config = dict(
    n_head=4,
    head_dim=32,
    d_mlp=512,
    parallel_block=False,
    lr=0.00904,
    beta1=0.95,
    warmup_steps=77,
    batch_tokens=[16384, 32768, 49152],
    steps=5216,
    dataset='wikipedia_en',
)
Each number is 500 + 25 x the weight over its row's rms, rounded and kept within 0 to 999. Layers, rows and columns count from 0. Numbers have three digits each. The size before them is the row's rms in percent of the matrix's.

# layer 4 attention value, 128x128, rms 0.433, rows 43-95, columns 64-127
105:491492546505485539444529473510514443502503484508478536517494478467490494510504531523460541490502455525493531442520498512473493482495481458495456477493508495458528544491501504467499522470486516
122:514511501531463476541484516499498512451477485466508507523516512486484527506488470502484519501507535504488484500534495521521479493513481510471528511469475502477500496501537522491531511459499498
096:478475516504459452498496489480535550500459508473535531457512526486468485518483494485540517483507461528509538500491497470462504496543476485533466551479491536502521498506531473535466518463498538
132:519514499522517531472479472500498454524512512518488519495482496489518481492541511531413463499463476513514474457493481512480499491547485499471449495499507502501525531493465483499513509487511549
111:485505501520478466507529486480490518518479466511504520511505500508512491470495481483517454494496523512465435512484565579560482478513504484501507536551494523473494507476512498477532503505504501
117:482489532457483528489518481526462495496518521498505519455460533493499498493482494509483494490516420459528509480522482480493498479506497495487488533491521452488483511492447495522492474557486508
117:503544527510523468513538549534478495527477527503476480489486490455524457455479532488527530497528474511501565486514529495528458509500504464453537473479536516531477532496479485513502505560544488
122:499502493471495497495473481511496499528512524476529527513509477527518493551489503468529551491500499503461460496511485497513530491485528517535463531517535508460520501477524459544495488491451469
104:500492509483484486537511518493500494524487507513458521481513513502493517498471508500510483501501477505506509465526503479506446552509461468485484476478451506493481488531445482484515498485528516
104:476517495478518521442477486537448538479494564472521479535489486546494510538515490517488485505503520461514479534524551506464499529475501488504532556488507521536470494491492491491530495533516515
118:532475489457494486540483501501523508476469549509546483457515544514490520535480523473538533504477488504483537493501463509472506547485503484525530497524531490479501457527510505466538526425486490
104:484500477547504532520523513501482501498511483495508525525505449469494486504494527458495538511523497523435481483526539522505493505496529490518515484514520469479509478471496501529488489454468474
128:502465486488491525491508506518529466516531545553521548502455521490537509503531504532509477527531457511509513456499466493454500489487514508530450502462530492492535494495506445510486462532517472
112:514553548511484444499519454541551484484460450490495484474515518459499480499460509479501501498460487494523520505501508483525492485480485493495542486466492549531507522497475479526509535496523521
113:508497516521470456480539542528486498482485504524511528502546513494496480503538450533418492504450533495493534462471515469487498476472477509512503508536497491450522486491501441504551496488518515
111:503546514473526549522478506541504511559498475483530510476536531475518489492485527505497498491502449514502502542531467466533511521554487513457543491476547502516486511473507516484461497505484554
099:466497520465524500505503511469543496494484477445496471488531511503461480482479500515521579467479486467525480509490518504485478454528477515517487516537491550492548502512504518533493504483477455
128:498571530505518535498568522525510494530495473521450500513489465491514517489494466509507503518516503517528545495468501494510451531508492466485541439500516460503504495514475492453502505498512484
107:466496529499541486479492520461502462495537517520478501517480513484460528546492495524488547509486457485489468517500522506477505508508527492498483508504478504461525495518475459529520464532530519
106:490498506487538541490503495539480470494487507500511512500501456538534511535517508486524517498504541508480510537481518489479529520474478514550466525506522570523475529478477462534532528489479552
112:465481514461533522482505448511469484450467483494507455502467504524511508511499479484491480495535521544487525490495422490440510510485547493497485470486474539473520486490508513519502504521507527
119:496515534512500456522509477477519499530503484490514495527541480521492501512540492483512534534522504492484506501490545532489502467487515569466529464485498519487510527484520500462536458488503482
100:563483489501519502461477540524535523472515467486494517490524499528507483489472566495492521521493475490522529479485471508496484488558485497511552535519518464475509475514533495477474550488496480
102:497525457515496464504511468514451551472489474471524507498535539536537554531465488488524490501490494506473477497499507501514511499515459489485490509508516490450471501508488515496513526472515524
107:530463517487461522537489529512511482456477502519456497448485513483524510471507528517498503511519511514500461483524501516493462534535558513441505511477505440520461522540496526498504492465506511
090:512494493507495500536509538482542486487488549492464523498471495470492509502471481550513533529497497489511511540470511479522456550484471461502540517538536521508472518507524506487459539507468496
101:481475488502508518446499505490492537478492447491488472495489482525480523533467512475470552480491452494502495507517534464506516550472494492468500472459488494537506490504491507536524524500473512
095:520509521485552481498484464486498473483508515537458500505528495497489472480529512476458532478500531466514518517532505503444545521514560507471466507458522533491498510505502546505535497525535462
109:464454520493525515537514518500535470530502495501540505505476484440495438450517562491494524528504512520501509495514537514483507525485528485513494489487507470495504533522492508488508517428481506
095:494516493514514484495498474470491542493516496487532486523496471513507488463475474515521512498494505522469521531475536528518509512449558535471487550533534475497511481495472494551517500498459527
122:475491500449490511450523488514491500444560457474483461509473535461497495521469483535468508487483491540502495445471504491496492494521468493485521502511485507448504473537510511535508498529462491
100:506507474535546448551536501477515482534469499493483518483466495491504471504518487503487471542512523502511513527472523519489513468546519501500524492528467474503518558500546479522513496516476473
122:559488509436530478516513519528490531516465522504496494458524514505521494478495483505510547484539508494523530488511516506489491545512460494505546537483491517471473501510485531482516483514504575
088:502523517499484519511500508496483529442536443492503491497486499506528463506517558543549517499477509450483468541527525499540463493512505489498514487510465485497481503478511477547514473541497475
111:446466520497491499495504446504476490448518522471554521489505514489502501502493488505478498500453429482530519510507489545515470470507449458490453505547505529510506494484501504542480547528513532
108:488514479508429468528484534485504488478460507506506497518495521483538488493522480515519499468530532471484473501488488543552457433526452476468497523573498548497460508510513507487483507490484511
109:511484460494502481481474517504511491521486496512473515530476500538490523498521530507454476487472535494532511515497472477487455528511514529482539518468522510497491500519479496502482489516482468
111:481476508527494485497472494530521473465489516474535477528468485495523513517509479523479497533472485518495515498515485479476474482451510515479496521519524515467517506505546500528472503499506525
122:501534500527521522498497501529516498498512457546533475525491483536503508471515500506475522511482498521555493539481477498524521503493531501520518494504554501501486527475500454495471499497535516
104:486483509512511489492497485515513476536504428506468507539485468438525493486565467514456499520561546558485485507513482498498515517467498475507495518507515506516464512486469534509486500539527515
108:526490502521558457514538486452492503499515539487511524514523523507497510475507543502520475505492490469501501497524534527513524489512487494504540486491520497499539499512481545496489500522524520
112:530496498544542510547476509506564530478485512514511512511473503501497483476512537509490475529504512526526476507526502530503515525493488506515527527478535460500454490513467512462493478496456475
115:519497465563545491524489457487512490571519527493510518522520473482482507483524493467503528529475490524500496504518522518517509503492499504512505498493561519540483481544480503438474484496516504
121:526453468524475500515450514491523546538469513467494498500498507478469490488485505470490527493444531513476522491468534497517478508470483473452516485504538474539493487510495490483506506516493496
097:528500472488502485495531465537526543474522523524473458489494510485477486505509509506484528511476482484520507469514483488477531524497517499514538479478431497513511525458532507505471492515502506
116:521501510497502519456527445486473502488508469520512503501495516520527501515515518520523532485565552451505480494499492453522487486497501504494480484518482464518484503510492503530506521467479491
108:511485496462486503489493557521465506482512454470550514469522542511545512509473504457487494501455464524471457453524507499540464493536454461515496525490503436447525508492469537479533490515491519
123:480507531452475530505509484465467516467503442487494488473427534489484491496455466506499483505536461517455456512491452481492505501517526476493485466489461532496506483483520513554445493483475471
107:491511467492426522469517462509450512465495478533529476459475476551486468497488455554528511480497493502555507484498447496505502500502482474524500481537463512494535495435522492501480480523492533
091:509542491449500510497501487488503478507472514525495508495510479515505525525473509474533522476512457475534515454460517486497498502491490510497551434507455515506489557505509482436508517477518498
101:506519497523547497481508471529494521529473477508521501539553506456487511497518520517481448533520482507510532504515503526499479493506515528429509488498481483476493508484480516517526485477511524
103:491501495479510503489473508510496517511513482517510494503504545518521483496487504459514569485484476471471516498573529484515478499438497525489473482504486486494512515450507518517492485456514461
100:485475532510523513516471456524475492526541494474521488569460483459462466470482523483459530461511510516475507534493504493484488507503504511468475516473469522513527495448524520516523503438473523
# layer 4 attention output (transposed), 128x128, rms 0.382, rows 43-95, columns 64-127
096:455497494509483534494520517463510514483462509537514507499510512502522552442477513494506500515505497522531498493531521478512495503519485543507476530484547512501477490532482534533501457547503541
108:527525473505496478481493464499526523486488464506530551495476485497482512491517511487504469468493513529524527503485467471560545485499482451478534453502479474510486495563533488519480439466502491
089:529539505516516530504525514498462496493518525537526555456539485480480533520467522477468523568526476520471488471501479457542476517537480518509451502476491473453497497487507493502487482495516517
109:486477489473508524518518530523520496498505504505519490508481524511506546494497537509493496499531508532501522463501499517441514521518516499543503544535543472521518493454495514527513503518537478
101:498501486491512447516489503526510519459495480492531520490567521489469489500491504572510436513509502533484480479484493522529536546481479482525530517451473477567501519467519479440496508530494500
102:463507484462500474526492504481516463475504475498551504465509490477519534517512527505513520499486516511509484533488559485496493537492469490508484499523519531464481490464535490503469521500524495
100:463469527492508541457458498506491476507512489484489488502501509505492530502498505463525494520486546497503445524525511520490517533476482537508515539470450541481543474459517537466510488488522498
108:496501487522488565500504523504500532471496526512507518495512461490527458502542491521528476516513471499523491473499516508492503479530516493478480489533501483473480526526493522467548514506487506
101:479510474512503523466522539510484539483464483498533505563472518515525510537509512532482470560531514473537547515499512491518492486487502544514490487500524564481508467483498521506509445462478527
104:518479465476520506547462495513502482514483490491516518479520500479543515514499519517534484447455439519491506503525513489526496482443451443498524510485501505495514499491485466456524495456525512
111:514521476490518602481505458505463494518476490538499532486470485498496475500525512493464516517504518542481489477503519484523500513502511472533461464532468465438459528467466489513505533501492488
097:450507469557457509497503513491534526489530535473485463484520470512462506524513447482488497480521493503542459503467490483516490429494501473484513476505479497509473492525479562497510478546516513
107:484523522518499535518534487511481498487526519518497486458487491518509468473501509468509491522509497508493501533508504440493518549510505534468507531500483486475494487499550519522483520532497525
100:505517475484526515536461494501512453503447536515458504526492480497489507524482490492509527542524517498518521448492470533479521538471498567513484447497503483479536486477519522506491469511518487
111:473534498496511535514545485495499444523510499502529446453505469503487497508478478477527532538511499532478467484457477521553538499515553518550500507431526540517490480477481506545473510462509493
102:479459501551534544484508505511509523476493491478517487510475502539498546465511545499476524456491511517534512500502460505490507506473458515503482489506476465530492496520512474479525503500526479
094:487476497538475535494499499537519516442550494524565516526522450503476545517520489484483520486491515515494497514495493473485474519501474460483485483523511490509494509504515489524464506479501512
114:479488510505479494474476498481487527516437528488489482481467509527477511440500532488488500519498548465518444517496500469524511514498487539506523523483489543529544538491460549506486463509502474
099:484498494496513507452471464501519496496496479514495465497505483473476499533511527517514492502500512539500505518482492475499496463542442515502496538530576532495516525486503521500487483466485560
108:465442490508511478515537546460512476482484515486544477514521519482522487532512513501487476523516467482543504499515522518565544491507490511499505471502525462498522472541461528460523501499511485
112:519498484510484510528515473443491524516495519476459559505521513521491481454511489493496542453480537484527490517494534500504448447521507515529505473497491501508501504521502529470479512515514531
106:509498500509496535460483527498490514521486541481493448518483471511492524481462461547496535486513511486466499485511488501510511514507493472512488507553518477462470453517496515523466498483476503
095:424472495471518520500492495492471497501480473495497479513508541468488506542550496497507500446514494493499487456495502528502514497477525545522484480505523502538490503514511499512516495514531505
091:510455475461473486487501509475500533496486534482499484494486506506494487521514517495483479542523533497537512475504477511511541453513485537508501501500496483542517444485493569481444456513514469
098:515567474510504432522504473505519531511533481455509474526509497515499475505498476488498469483500488519492508482509498496532519461481515483503514523469463504531513479486490511526485530495461507
090:490511516532499523467493491485507475570485468513522456472519505531485503453523452469471459505486480462501526513475538542530483471502495493501444467470496475507491480513453484474545536484533539
093:552498528531539524551487545501497488482467534469521529476521507504536462494477497498499496477531544487482476540527500510537491478526484518496502528486521505513493438496464518468519473522523555
094:475499494490459520497531530441445510473499462444505505520521487495513523474480501502516500520493476503514541523497521496517513502477514523526534496508466478492478500444540468512489508483477499
097:495501467509512463530483495508519478541517478483487508512488489522477533496466456504488507484454455520488564491508497485512508524546524505517506531455564506474491515484501476490515492536499487
096:511473457488509527496511484523526459520544525501496498506517530528464533482509522512495526523495512502532464518507496451521534463540495456503505474467482526501483518519528525443472540528506461
108:516502516513490537530537461512477485500476555517536521533523500549477533526503500471540522503501526484515515526519447543515526498491498515477492511486508458542494492486498507479483478508517450
097:522434534517456527453440498519503472532504519470509460502517485513494511490488495511498478488508489497502543469476414462475501486504526484513510515459514511478493526484478483500499528450503489
109:484512444528449477461546491440510452534503534522506483475464518518469501520484506448512463468488515500482484578503544498511522483455471521464492465506512489524513467481494474521494510510513455
086:497508497500553501481464512475472529522470544496531498500524492516532542499519495521500489493549514469513500469491495534502527510501520468462498479468515511503484420544477494472522532483496546
105:491515502463530538539459540506570521514493459528467548473500478504508507470504509467494453528523525452495462463501509479513541518471512505508510486486527469545492529519559486473529473471517484
099:478511513492530506486502461516494522509515540500488485485531462509493532519510482494482446499475522505524487475490477512448514541475514477519499473461475486501539477514460513504513503476491479
104:546501501497513524481505502493500492492523498478532479464540522473484502527489507519516508523536489523481482471479509502507496494473483504521489483507497497506443509493498506510507567475494535
103:469509518501452506511529438512533509474502461532491492501502474507490493464482501505510495485471515496486454460459508519537515483509454470491509513492497458543487492494518494479512492489500506
116:442525502462523485480498491483493488494475533495494540474537464464504483547468504526535484542518501525440511456480517515547490502498479458480532484529459488476503504508517482508494506510459491
097:500510537446493493515494519473527473478481544505516508438510514537510482486451529477469486516457459471490491521505524499508464531485469464471496500473507494488478522489497485507456509451488500
103:458490498461483527504451510533500478443474509521493473489531492479466463475508447476465513550504510526475488523504478475526514501518486506496492499496504458526502519509530530486518460482471490
104:493479498488522440492466509454488483507533475526518500514555515502493501534503491468500469508529495497486539507460476498510478490518507519514486477506519505540505501489482463524471527528509485
105:498509508501508469489530583538476520448462501505472495485514531530492467487525469521471491476469480503491513509516531517481467481468504488526506519536498526505491540485536533507485516468473536
114:466511519491490515446540522540472507500536478515517521443536483511514517501521487526495491448523503489506494504537515509515448498513509452524504530475503495514481509490490539486480520475512544
090:467483502526478513453465477481521492485421484532493515497506447447508519511503515500520464448513548471475514526466482481515462484546498503491519514534517435504489491520488470522493475507481530
107:502438529481555532506465485486509527486491518505494491525508521539485498498483486493484534469488482514539503520537502517495529494557496485486513467525480483521533499469469538458515438524502531
094:465529451514506508541540506479544503508476490492487491531482520522482476534539494489505497502534526503504493483491492548456574505474493487501531512500520539542499479498476531483498458490514492
112:541538504467520502566512475543507509517470514520510457533483481518507529512518491496532590494498516467517511517460457516486506478492516539519495470491513508491541514490497488507534504515514485
102:468528554472521504466479524485517521496493498530498506523490495485515506542476535506538501502501548488477475513526464526474519469503536515447515510489496479463451497490474501501497487487530488
096:550489540523508470476526499520455496535530504476505491506508485486478472559450468505509472497492551504487510510540484489536454483517509488503478491479552493477470459453468488547491484476485507
102:514501541492467473490476499505520527465538510497533504476488475505508460496506516503504477451501499521495492441505497490554532466515495487464493498539523482510537523500525475470477469502472489
097:507465473519517504515505485482492483518442494495522500494508459493514484501453482520523491478461527492502472508471513520499541515497483465510528503493529539522473461507459499508543512513473541
091:512485471470546534532499491507505491467517467534489501488506511552510514481470577468543504497506507501518490468518486499481498505505502523499474518540552482494505508471480500508506493492498518
# layer 4 attention query, 128x128, rms 0.401, rows 64-117, columns 64-127
112:498512465514530458514509477477478503463490469504511476548508524538500516494465475489489495509499530483499536471502473497493499485522489525494495481509497486516455491504473503500504497482513476
127:491516526486518478497471468489523514494551478500548537456512538462510499514498475477526487557551537473501545491513516498503492537507488476504490504488480481503468488509480541532495473480522498
113:520474508489502478478503526496475466519457506478508451521496482483520506506474473493528485499482453522504514487482461525509480463517506534480494516493513487478577509500483445506496492507512445
113:508492492480545483497482519467486482492514480498495530476483511507468476523513507506496473521515527496496478477489496484515476497558475486519484518474482505524463482505463552492517503470477504
098:496493521486539473482491505483501521453505490520495498476467534522475475516502519488474487532473548478465502489503477493503492496489488478510512529522515470543499497491496569499487476504489505
098:486524529574512461524512511531506534509529491508505503458483521502492491517546485534476482481484514451466511512518454500528511494479525460524509494505483544506463484503426530543518470473475550
092:497479535506452510482476534513474479524490504498522494443551470456493511484535453541491489486522471511494530493492522493522489501469493453548501464507491525513486524483491483530506530451459496
106:504432470444413521511487478480509471506472526524498473516515489520467516503481489472473486491501465512538524472481529508516479528512484487530523510493490496488519475519517491493464507510464439
098:478476478503482588531511518516552485472489508520507507501541479494473512489490505475490465467531467505529504525497490522449462524525517537496485514533458510498545541514524489483478493478494489
097:516526474490503527520497452500483541493483493530524477555451526530502491510505535486513530516489529512519468512500519520482562471518507494493506506502484451472515502496511531484462497535539525
087:495460470526464472533524505530501503491502527494464512557488517533503511493526495478510502564563468512510527479494480552500498545469502496500470472499493512532491518526497480470523467488497555
088:557471506489494513511480452491471494485518480518496543522488521483498487482521564505471480508493539448473504507481550513501480466521514454489467512469501516499486474530510535467461534535545500
100:488495494527498479505521443535548509515476505482486489502499515482515491510484465503501472506468483487479488538506525456525490485512516520475502541502452497477531517493520492522491456478501541
105:526551502505511511510496475515535510499532541499483479516484532456529483552513492476526476473478523481511498480524520482506480503488492514499530504462513478508474494524504496503503466482473515
087:495514530501501506518487464531514478494472549490486496502506440485553492493521447519482442465491488485513474475495452508566481463522487490522506497502541495471506551513492457490490486466481470
078:522489490509495526506455502512494512532500502504525507510502459454551472464526518528520483472532513501439503504493498508524503531492510498531475485499520478513490469476502492475515535516506500
098:527505477500510487536522482548494489484468496458509475544529506503486509535444476504513512523510525491513494491521482512518508503542503493522476528487497454491479482470471499513474446524519504
102:516545541494500524538543481524506475530495524508479499490516500460510526522463502511490518513529564522479510520485481542499449514554520532492466476512475515506514514519500476483509481516514483
105:517481493517454497478492496490534505492465458513487454498514512470499511518491433487519472507477480531489538508520529500535513501495486509481438539488516497513448493510456491490501464496490530
110:491504527533485512543460502525488498518504497537473530497515499499468470496515460473448517486504500508485481501496509481493478489536550508497542564513492544493509528527497466497463462496527498
108:513493462445522497497532504509486533488490477524475464499480500485536503498483499482478446510512498481508507495501482510538539521507493523500490503501497452517518426503540513504497472476509463
108:524512468448559499512492539500486473487482542485486473502503544549492509453443491455533516487457498487506502502503521531520509534493488536521523482523497480558514494469489517526490482495478476
109:499527522555473465462524526509502502557483508497523502439490437495520481527495496503486536558495529530485520521508512507473448513513474456488480499494532491472494503471505546491508490509515510
099:497529546526507492478529518451507507472495485488476513495503480554502532554539497478526506519516541456510491504511516472468495459471467518453491501487520426507507488512501532436531471496485536
101:544509487522511476502498484503510498547496490484504501525482489495493498490449534467493505501534511469456536500484505488475498495532513525528516451491479539501493546495456485577529552484479496
104:539463497481541425530508492490528526473498502491517524517526485484510498480516480519538473537508534529485475486503475503489547519487513535484494467457524453477511518473506473529519494480492531
108:477477509457513517456524495483525507463460486469508550476490506486522480483490491512532569493475521546521478459488500461496482529517524519512490525489484486505496519480480512477473540522492492
106:518535473511499491533535527530514516484513527485488516538517529484486498506525479518441548507484518469460504569471476516511432510476507539534501526476529533523479515528463510507501531503510565
102:551500545542461502512526501525510489482472524523517474514513481491501478514514440525525525479508557504517494513493458503504532500486506512500526549487518502505513519508518501454490469455483531
101:497479479520495514438503528511513504515502466499547472517490540505493521500484522514500472497496438495489493471510498479503466529499490512513497478527528498548461509501485495475491522529491524
118:445506456517505529498489508469531522528470495484471496549521531502476493500486471512500505546521520500530489459497517478466500477502461530519468504479526516557492458463524512487501498514515507
104:554465523526466469488496458490525490466494490525510485503532501499546508442486512528514519543506510506486496492480454501507531487507477507492502508472486494510462499561501530499523488481518444
080:528508481475539455472449503541493498439479472471493481462521520490522501462477497480495526457480520484478522446522504503505515486542469517521465512493472480500465478518459499515512492471501517
073:516457500493457539538516508492501503489504515483521502525468485538460511522507504475459533522484495515534470553499519494466491521484476488493543490506508499502461514497539556519464499497492469
092:508459481459486523506545509487490483466521462519490443514482461509464477467467522493475495501512454505543505522511482526492526522492439482485559506523523501479491493506525512523464526509490513
094:470505502493486500508502499460498531500504526515515484527515499497455529497461480473498487540514458511508508552532526459493470584472499560489500516524484466516522534489508532523475474523497498
080:511492488497483452505516522491521533442486485492556484444534486495467515494484491536532457507496507527500492463525462512480510499494484513521511515503508480500510475480460501514498526499525510
104:491481529501466537526511466424525503476538489510460503522484467525502522475526476480488466526522501484459477528527557456532495500512523509464514523485517522494495480520518514506501481524513529
090:490558509533506511477509520531504489501483530540494501486480553507463468502505499462490544517473499503485499550482449478514528531518480513508495458509485481509512468473527457472498468513496496
086:480516526500510482507504517545526554501448540490527484505519539488472485529508482510530510515480482519492486447498469520458559539461477519534509497487488511497530485474503505509513496505504507
082:491473496471509512546482480499487461538532451464495476536510499519495480439524488527482469551501467500508518483563526491483499469503491447477491495488524524480503500465475485486486488484519540
079:495512511503477532461502531480487487514511517494470497486525490520488488493491532464506543472563517465512484513465509438547523495507474488529507440509489462498455509521520511513460506491479492
089:485486495516471505478502487458507506483514497533493529523485492514508512496516519543524499472499465478519456514508450501554537497551487451503526501536475486492514463515519509448514478513524482
078:472444505499506516494465476550510557500465539509505461537492534506513536496478497487515509509463459508521428495501469521478525579490498502491496479512509494540489502496473476520496496504531498
085:513530507486513503474519504503518516427454491527488490495487547540440505498477513476461498465480491525546494514524512502486492488478514537461520532454478524494513548515507511495475456480459538
085:518520521492464506524508539523487515483466469496519468508510534515495535507524503463502459482541505481474508503531471473540503523491514526503461468494471494506483504492554509473522505524505521
102:509466517518489502481540504554478502462510541490500531501465515529505485500480514508493472474484462523505520538519496517465519516444564522514512518498457524448517488519451478524464500543500529
102:499470487485499531520515438506516478470493475528563511528464491529479501442455530511467538464520528487539507458480532512449519515480491460528515505483486506478485512510524472519497486533505492
108:511484485514507456497544499486527509526511483485466471462502446512473478523485483493502505541518501481519517477496447535482482453479491509463516499502517545521527475500485499516491483505511486
106:473454533465535527470519553481517480497515472479508458529463476498475494494532530497510467493517484490491479465495475517530503443563483511502474528474542517486527488518486535519533476527528537
096:496539497527498460532498492500504491477519521482519519491482523530469515523498530494515551497522495487468495516530514499543521497493486513515473496522515467511474531482516470498510515493576487
113:546540525481460477509480474519461517507501537516502517473525524487518501488535473472496453534518514478467513517492507500512455439539478485494501541502490534497493507514519512503519507464519534
109:516478491500484512491489529503466519471505485481515446493463497508508489507512470504478511517519467477492464487538469494532505457468496498508505464489501509473508441518456490522513527515528489
106:515489490514479504488449462562519487500493510506539516512515494510496544509529492481485527521481463529516524471462538488502462497531493519537494539501489500515477522499470537556491494508476502
# layer 4 attention key, 128x128, rms 0.403, rows 64-117, columns 64-127
087:517518483513462481515571494539463512513496516497512458502537496489482474523494509469501475465494458523473467535491502507504524453493484483526505484519477526479531510492461450498457493524490468
103:497535491526520537507443485501496506468509522486505505565501503501515499471499502476543542519499517482515544478507473497509507486507475498528491487499498506539482504514534493489519546466491503
099:504474500518492522489518483514529510488485488511489468488507488525507500489495536544500463492508498477480493553516492435518511440506500453485507473511492504437467534502497475509462558486498529
105:450490503556517518475452542499509532472494499486515514505535496486493510490497472491496500554488509521499526531490487518512471476499516509560467480447502509536530490513506465506497504502519499
101:474501509507518509516467537506523485500505498504511527479518501496501517476531490523511508474463530557517501519483481524522489487528476513530492520488520477577512456526514526525518487482531503
090:526544529457495484494552465481497529546494466487492480518547467504485490533499525522499513463543466522503522422509540479541483500481525521487521515502501490500510489477541503521527480509538462
095:496516447492543519489550507507450453527498536517484509484495516502481523526506499533485488473488459479488492497464543488474456473518519520481476494519500505457515531494501551535485534478483522
094:540483482528497480469556525500477523531499519511505519512502509503480495491461507483488505506533482495507471499507545520457538474522443471459503486514529469469527555513458499503519510505470497
091:523511529482498466470526496522488484538468532478534465509479547535499477487435508518477481477517519477499459448513513469501520504525486512476508534493479524466488492491492534487506470489507444
093:490521518491463512468445513511515514512480459540481512494510532458497488457507504519502502534495545529522521487515511530513532483503500477503475546486517516552506459491496464460483466526543485
088:500525470497531482491485483483515463527509512464528484510484537485520510531446470511549510498551515488502493514547505465532477519470504522504493466484497463469468559546482510522554500491492498
096:506470463467503465479527558491510519519544498506493527486470547482542525527548524480510485493483515516519494485460515511479479536511496484509482534502510494569482467512485493498519533524481508
112:477474509493498535522486463465490477450464542474490518552511499531527504527484514472532480486491519496480499503493492488501466502473528531491511484490450538468503508493512543467500510507522499
108:462471525480519510548464550466515480517483486492557472498491491492463495538463511526510533519466485500548512502479485471481495492507479495493538498556490479547506527517494514515504480536559472
095:578491511511492517530518506526460469531472496500493475524482479517458483476476551498518496467523501486506474454501519528538518473507532506502484459485498503453500501452515479506509520505524500
115:481493486498533489519487507498504544523490442476515516487543482497461507518475547463530499483498499514524494492519461509470485510464491488536477515479495513523534477511520500538516472516541450
118:484474505559487500526493521479545503479462447494538502508473518476509464482519515466476530523530510500501520495478464495511478495509516492469496545505523484511531512502512480447526486493500507
109:472495516511533463525479532506523537424441523487517453527487536496542505512510466512504465488466561520519474467461485463506452496509506529502470509490511490510494503529538456461511504512484554
102:512484504508505497517493542437488517492504502509472529503470471475478497491468510464469503489505488478520490502516509529487494565474511495483500514535457492471518474527483532536477505494489526
114:491524471464498501479547522522506506524516487500499464533511519495508513568500485450494541450530473489504510538490509488484485555504479483523454527505485565538501488476489532525490509503506507
101:531478510538517479472492531473481512506465515502467484513489486551513499494475508489469513467489501483509502505508497494532495474533504487519499526482527464555503520462464486483493479460489508
120:518531485517508492507504472491462532509516522507463466545541465502511540522492512536488550499484455487488507514475482483514530506532525493505474456469514512513508498478545507459479498522503523
104:496491499506500505483526506533524495466523541512493460508513501498503568456535498444472505518531515480513521534525512520496482483546530474480481527514522482507464546510497461521514515519489468
111:475498461483492498520499466475498464504482485477496446507479535487488483512485514462481533493485509507535493506505497466554528463506502556500499510476525443523516519493516499507487485527512482
119:502492512492523461469458445486499505475483521470501520523546509455542517495521483538480505520512543480510484450510515524535467445536482495473511464523516450504462474498525483487470513483544468
099:508472538451512537524443515517498486528478477472518527516498469506495489492471506483481484526490496458473510520502495458561442518496486479508485502446492489469511482483497514483484500512445453
105:483479499471522529563525485486529509527520512483493525514487526472497475535510491494533478490517504519480490502512460516437519525502552490490525499482535474441514509500486543471520465501487510
104:484455495472475507495498525483501521471480475488473450515471509481486494497519498509516517506517512476477484527503472443457496503471544498462489490538489515460502511473453470479475465562545503
098:495439564509495488482519533470530472471499450543532510482479523490479452478522467528504507520491505493503465513484446510525482474517527484486499496475484502485553491471489514498501458456526499
108:488482495501521489461519501434493512497498509462493498444467509495546504449515489480512503493482526471474505471531522527489495514491500521467508450521506475489494498513485527490534516460493544
122:476499536515484468521508461510439479503513548495493509527450462479488515518496465479507513520550537493458518491467486486473502518442515542460516497458482444492513528472520542461477453524480482
102:516485473518471539492529499488519512465480514504505503504513559533519516492497512497495502479482490464511484528487471479504468503449525453537443540504529542511502480486513487478532493491464473
085:515502544514500530490498527462497473522541477455476517461541490492513522525485472442503545496473475492456507506527522480505470509475508534486488496533443558479481542520506530525493491467496475
063:482534487532505457480481501487461508479514504543518544496507491448528476500529460518469470523523439531537526457503492493536517519548519472496479504547482454490503507496544510472487521497480512
084:504501478501506478476505455510528511535499542531488487514491519510484475537501489492491446497514496487556510470519508469512501475501486497481458485473456487545500518540506471447471531483498543
072:507486491484488512519512507507501522468478488521480483521509500459457546521509503518487536477484557491490505565531517465506521480453489473500469494474513457464468465488504519490542480544499457
074:512495468525543476497483478548519529498477534530506537483512489480473488525478511497454482517509531520548472482485479511535525534486499483522486471521491462495509514464518507490530551529507521
078:511489475465522513501524470505521510506481511523485474535472502506477510550517511540491483485544510421527516508528559471497502497455501513445498503461515475471533494518487486493494524491536499
083:498493513508441494514483508520442463489502488458508522476541494451501485481472487488500491495479473541471489500450494524481495510530498479504523522521495540522482503502500537492497531504488498
070:498491486495524458510483502477456487480489484515535497498493529478515510447498469508448471517511558502521513528493458487511532523495500515534494450541540501503497476481520498528525492516499501
075:516469528455512543510535488446512510465511524514470515524491467517512481523513525493530472510504503444469475454474497513519484501484513513512488523501505466456528522543530476467502460493515513
077:495503520507487504513512472519496498505491476480550510501544527482498521515477531488509510502505477548472521465455514545471488498552481498502518498514525485533494534495518454545496529509479493
094:531532525513496496503491552531505473470468501474517484463533483503470512516517511499474474535523513489522477522467488490497495497485475485484536481470499549547484465512513544542482519493436491
071:520541477540480488478516496503482527494506507511484501518494514543465441493505475517532500513501472511511538519519478504487504488502469463477495485505513483498505520497462532499523464472528497
095:490517504509476483499501543495473516527490502466550470465511500466519511478503504498473485532484486499516523472524480504499505521497522496501500523512499534486494486482480535559524540476493502
085:506483490478503529493507492487516509497480484476498542502539477548488480505523487511455485494504480505521477516532460456448474513463561491461515515515496500521454544523477507503490454506485484
095:540500507490497531477528483498523490465501524523464514550469533511506481483489495516490525472498475530489529479520493535493504503491513568469494485520486519497499546483485515427500491567516444
107:462531482478482515447526513496481493518497498530538497500500503473490510503485547484451491458499523504499531521515500514497471485463486506524481501519507479482500489444474503534471461477465487
107:501496448499481484539521481507516493545460497506467519500484486492526457508474491495459503541523514516484466519488519514519514492430527475493525479497483487465527514523551480511515499496532507
130:518479461520525481497504541493498496519485500440481487526480502529481486532474454467458506525481450490478513512495449507494485475512459489503472485518471571473480486519530533507499518507500500
104:507521488568526475521483507484523506439516452467540506488511514537513488468540532533508528491536491480504481488519517513542507505499498511541527517543527498503506507526522510497532495498524481
121:523518475504512497553479501456510536471518483531483521504544537479494511522492467502503506484475497521469502535528500501481465467479496490490504546475529503486472508522481477497522480477536560
107:539469514505468515474452503497459519488515501533462507533452466492483464502490519506476490507523475498531483496510508516451512504512535482488434471490481487524494523484471524514501515502550473
097:446497501474492528475474503464483469511489500455506503496489512506515506466497501504502562493473478549530551521508517468478493500421499535486513486520479487454511496527483507471481485486509495